From a checkpoint of a small transformer trained on Wikipedia.
Size: width 160, 5 heads of 32.
Training: a variant of SOAP for these matrices, 2212 steps.
Each number is 500 + 25 x the weight over its row's rms, rounded and kept within 0 to 999. Layers, rows and columns count from 0. Numbers have three digits each. The size before them is the row's rms in percent of the matrix's.

# layer 2 MLP down, 160x640, rms 0.157, rows 0-159, columns 544-575
095:491535500509506523527422499443502476483526497478506484519499513463483552491503500551534537510469
107:506492490501483484491507472506486527497516536504490474489500537495518529458480516450530484497482
101:489471542496478535500480503463510478538477505501480517504505506442452507464497532436483522489477
100:485481522509474471513504442491507525475516494481493479469486532490556515474518492472479508497481
100:513514513506551442464481501575506485516478486499515509520498496502529456501473501474478513503526
100:498459459535495453512540475510512497507464520516530523510459471535552526493512478534520530487513
102:515490514540501493512475502506521515482484520483483509482524523571476538540481512484489479503486
104:490553483493518445511556540561560494486513523467504486487485501531545480523517482534498482518491
107:551494511499517398476484475423540470452493469487494511511518516487546494513513518479502535534487
112:522494475493473567463495495506494456542485469516488510526494466488490512496523513487515500487538
102:506486537507479506467471499515525468515480541497495508499492493502526506476525498460497477528526
097:480527508512485501500510530528515492464504526493533524456488509525496510501497494528530507496512
095:516515528482486507518474502505498479519520560493483511481532515542502528517522482530482491475498
096:486476513475479457488443537552520474502559513502488475490512507464449474466477509499527495505490
100:514506511456506538474473511503469499506504490449488488498516478490522541522544549430536490500501
100:499461481519539535497508478446506498543474508494483506493505496497468511523488491469502475498518
098:510500509516498465496531499483525492543526513517486503492483504499498453510511492490463496555517
107:535473525494508510479502489506524518497494531546493510483526513480500469497517456461474480493486
109:501471554500492499536453522524511511438463461476484515522551493500477512530473466467511521521472
110:535509453529484558505448464495535511503538498553524514483519495479498554493497475457486463517518
093:488505502535467576539540528476532472524446543492482486511510493493528477514520469490498508486481
096:488551506534541472490519455481505503492504492507486468481520525485531505552498482505464523522480
085:533521526545499437524506535506539493532508497508433479496524478511513484522472510498495506511528
101:514467478446528514461465495501552493472528471508478508476502510495493461522439494488503507512479
100:506501534514525513460515516493496488465492477493502479520492491478520504429519497543512500513517
098:500485535469460482459481513437511480524541475504501485485515488440503512486468500537500501529526
094:505495513499524528505505511536501489494473523535477510511478477497483493480482453531467518467493
096:486487510525512488483492517569532496495506501488508518474499479530442498519463458537486440460491
101:520476510457505511460549498506545510523518528495470505493526537515500492497560458489450487490497
095:502480523451464425480479497536547486487517537509520482502552475541459481482496488492523477494523
094:493499522517504520480513492543507476528471475518503451502498489512527493466522460448488529449494
096:519480502509482511504539518510502521493528538487504489524470514462525518463517470489503501541531
107:514429491534492533490501506479489495507524535512495514510510444516523471494454469486468543467522
091:522501510471465482479484542445460503475498548481487451525498496452484532503469486542468496510516
098:498462510523519524491508528498537506510464502485502491491546508459520499506514518494540514472549
085:540478490504537507459493482501532510504517487511511528516482524499512500469490525541483454512499
104:518471505508502553494507462508471482536483487541486489501492506500513544461520454506472534538497
098:483479585559481542489486504484521524485513495479501479513484522497495567561528536515521495483485
096:462516523480514519510538523552513508504493487475486491507506488478499448516502462534524492492470
108:496507490522480531497491506499520471495489514506478509515504507501478455497495530480496476512496
104:487484429499539512472514542485544477502518479523471508487470490461494493503482483534488480493527
096:484554540531491506477526522543496483478497512475493503517516503575504521487497476580444551498523
095:543515509493480549528497461478464487493533550519459519522475523503515523482497479541497455533512
090:461497440513528510505495464506492502505483468490494485499478530454488524497497475498537506476462
092:470470458489499496477517533506499514525513514522510518514461540505497509475525532537491472531568
103:461507501513498512490512474477483459527481509519506530473489528474574504535509484503430498502520
092:522506450492491547476474493507492499500516486470488498478470476507523481508477478487460507536483
096:547528527530515465545464512489544506477473502492498512544529468527536477481501491540509518522507
106:524467508495497551495511526445494493505483492506504516528518484470555472503507523491503507492472
103:522523515534501511502543503525517500552514496502518510495501508502515490504511478519498509500473
095:481489475478514494502472496465477485498522483524479482490489507492491498518475459477466507478488
098:527492558511498464532518519554500482509461491544517498525510502480430527475515488464496523493501
105:517541509504506489479453502480528484507546484479493508517535508480539454497511479510491471494485
099:496496535534485553486530500487534496500481456488472518471483489493515487455504554494491513457516
110:496431491431472545500509512509524528506506492493505506501502498513491509502502508532514493511536
099:509557488510514471521478499496498501487505493492471454495495521485531472503516487433548514510475
098:487523469504492548485522494476470508499468534463497520511524480507488503494547469480483497474463
092:511488498488472467514516529511536463474531480489517526501502485558511488502491528534504483529451
092:506535480515493472471466544512513454530497490476539492524517512443510462522510568524527498499480
095:524454476505496547457483473512506514487486508473509540479521475459480467511515484536482469542479
096:497461576492500500563499498487464507480513512512502494453525522540506503540515476467487526481493
108:548496532527476485543454507487494477492501527494445512514513532496485534505493461517474510517469
102:480528487540515516492487509487483503514496473490520493505514499467476555470506466533462482482501
101:552465493456521479441549478497514509476491515507495498511500502569536528478542429476507521528521
098:483483505500529471494458532533467509514497466536517480526481539483593502514540521476484509512516
103:495518506486547485504575530490508486455489474524532482477518514499454502524466480464492510493502
097:480506460479496473481466539564523505487493491472468512467495506540497503499505479501512490529483
088:488524525536498517450497538546464501508519491475524503515461540472491495517465483507507518469519
101:483524508464490491505517538496469508479511531506510506504493487477476548498531515487457515507471
091:524542513506557534542471509511459528476466483493469519483537474455502502503500466497523479504468
102:548478533459493583476466492477509517509515506495535510518525493526469524471500502517558478500467
088:460493512530515512515512521485481516505456488517498528536540532492522534453521525491524498501504
098:500500543531462543515461457447489474496494497496435493501528518516482483532493479515503482491529
098:483517499493502475507478512530503503529528460489429511483496483460478529486527455474458508534414
100:492498546461505506451493452473507507509551482537471529479530463481527498501495477548514477461505
102:478504498473465511509495536570490513499499504523473507491486513477492514536514458501499470493452
111:489478473480477470502514530493533471497529501493497500485490489509492484511505439507491517479499
106:495491479497498550485508493536472497507478458504488486446525491554487482525515508497511429494481
099:502467489491509509503509523516496486504462539494459528490493488519551469483506497546470513518500
097:489486471464511518453490504475491499508527518496507489491485486476520475489489471497475503537497
099:521498513525527500474492495534510470503510508495502517535541506526499495506460444533448518483481
091:538480470568520504500476511484485483520499547516529526525526525443521500529492472483488506492467
100:489464486534499482458588531458475466520517473518487463494479497543480517494516501460522516518516
113:527492540519516589500480510505469507498515521443523503534506515521499507496509484495540507503495
091:503476495492481550483470466521557493482511491493488493481465482506517527503471470443520443471501
109:455446479478500512470489498522515518469518481485487511503500485522500503424481505539468446512499
103:469531523490512543424534516468511483473514495495487524502513485481501470520490466456450515498458
108:493491535478477420507519466509501558482509510540486489477477549456523513445481506530532532511478
095:516504459525480489492551497439547522520493540499509511521481492465519546509490471528496487459508
105:517500490512497461450476514476479497519501513505511483527535517497496532460489504503565537468493
109:518520457500474462487469515526498516527522493511470495480499516512492487502517469475523482487482
102:510484506482507563487510519510517479492490532489491542486535504494518536499510502488438475491525
089:515504564509516531525521500474493476489462472494454487493544529505460497532500496497515449444452
100:487509489459508543519472504455507486526507486486494459514490548508518484503503506487509488468455
097:464474470483498512506520491504534482501535513468493483518512528505498487494465516521531498484506
100:492499452488496442495539514507524518510477497498514506490500477469456507448478558498538493525505
098:463481526499499463488477475508474504503513492499503482541539514521487504474501492520526485462513
093:504490528517466485475503515532487497518466501475505524504478492561535520473541515552488501489506
096:491456533522481504495507524511493506466505472491541501487489478489497521505496507517495494481464
097:512479488477516509491516520517511471490526504501533497529524494510488504506448448481491483507483
115:481519504517460496499509455514483516480502530497498463546485527530504491498500476598468508478472
104:511529531525488495506473549500512496497477462515510531551517504527474492488500517485499501472483
100:519522488520510540466530502443493505536512490512491493497454476486505467514499476480476506521489
114:503491468489495483497496494519561478511502528526480487534537494492505488473503425479527516497460
096:513455486479506492528512459497524493468499504499508479499454482476510470453469489508495504516492
091:476523474485530505505512488493457498471478502505539471499497525550511408483542506422537528449491
100:516522514472477441517475500580524503475493536476516490483509492466540520462468563534488488484510
096:522575532485538447541489459471520501500501527491503494487519497483504535517483502481518478490468
116:515531503516486513468547494503486514498550485509529487466504486521508528469493494512467482513483
103:505501509503481510505521518536511470509512551451470537520498500451485467516491460463507512525515
107:477456479457480515528552502499465498476515495507482517502478545440460517504505472486540447484511
117:507479511526492514480433501510494489488503454462482512527490475524478504434519552485512463513483
102:471499518477507481492545525487488498456541503536470453480488472540539500529478495558480496497502
098:458493502489497467493464536471519489505501519461519457471465509491523420484502513461538484534479
097:529477521495468505547490526481496463560522520481487519512500489466524507498508499539512482529475
104:552506448541563476497493482530554506499487484536524487545503498486541464498506513504499489506461
091:500467501532544502500529544473506486457474479496505540528496494480487495517468480495469461488489
104:503502533468505511506482522549512487485500506507477512515540525516464473492492512494529488472490
105:532483530523498473514499476486527475523492496486483514485497499491522568533510464502467499479460
095:483507494492526501510505482503533494493530451509492496509477498455519517509533462525488500476461
091:506489519500486470547489445454509493504490466500461512500490490529494493517544488554550488489469
093:483474505503503519462520531468501515475510502490481506475480528463526464471493486522456463470486
098:542483478520510481513495535503523473530510502486510464525474529505513486539544493486479483504478
099:493499514495526520547503490516491504485535482498523465525461513483531490502511481506517506540516
105:485483504506480460497501462520586514497496514475455501502524501493523485531505506506498540476488
094:533503496496472446524471522495469475491516508510516483476531480515522505526508487551466515498508
106:497524502543495479514530490466540494541521517526519506504484505554477496499489525543504485501463
109:518466528504498430535507488479501527527500495500514486494506530496518476457503520531491494504505
094:486514505512560545495510475476499465489485514523512498483476524499538465525509454446458499499515
108:489496571515496431496515487551530489521509483466503513453501499493487520482471478536487460531491
099:496504502491484449496515528437499490515486491466508509504505492456555528492469507494488519489497
099:504500547433495475464493456452527478473514496513484486490520504479490468478488482517492450481525
096:525504484483495554498531511505450509452508474478522510477485530479476487501480478444470509448527
114:503542518457523497515486473518494534488512487476496478495528487521509521504524457505498550498488
103:493482513517508510465534505503487483480477509508471488535508449507467515475484521468432488500533
092:482541502570510529493479521508517464522497559524481502528499522517515513511533463518484544506473
093:498545515525487558497518492505483530525515503464523466511506502444485478513519475475454481505472
084:519447506503551480505462517488503504459456466497501502523484480490472466462488497474513491490467
113:475494471505485516463525452490502486541499463494483520487512482491560505551526503485448550498513
103:547508482524523447468499527541436493522506532494493524510473497477504509489507484464462470491456
105:486469545494489511483517465505517471512496498491527524537533488552530522491469512549538499471525
101:487512493497465506486501504577435527513513504493534458472501520495487516509542519459501463510483
101:499520505523494433501456481509520505505538453522531508504475503483508495487545525472515520478466
105:507501489465498456506438497468486492516515523480516524527485469556588454439518510459499514507518
092:512534461504495497491478514508491486512510498534490468481530541579487507507502501497524483514528
087:485469481520474501512489495430511489468529536475475486488516485480507500526502504444521498500477
123:507464520510463489467467459526553493525540485480464502535474495542492463463484491445478498525533
108:490519526478510470501544498502517481493505526518499506489495494473482536507471498473470489494522
090:495501498571442467538480525541516483434505473474470506497465489505450497496469488477523472509512
100:551488494505515533483520490502527478492532489476460506475489508536525499527517484485500484514457
103:481498526488495465507507480511481489443490486486502479494494466520502462465468520515503508482522
094:501497509525495608504435509514484487468456484513515483542527493536557468506479512528519524511484
101:524483491524485497524508505498512459489517508500498490534486483490535515470503496551489516497489
108:513537510517490458505502490507490493468458492510488549498503544508522499487496469521519471500495
094:499525528523497492493510493469496518512470496496429494515491535440479478474510524465570464547490
103:483490495518528495499489508527554457503523520475509518499536474516522492490529493496477490534478
093:518520477486479585468452529539538501481486490488499501487497505555462491465499506483530437484503
094:510527540504470496469469477456506507497525497503512512504476591525542511501435507522493499527498
101:504511536480488553537443460527505504520498467511501480520505540509502510478518506519496490514458
100:501477490475514463482542492539479422507529477480505522544527514488482497447429486495474485515507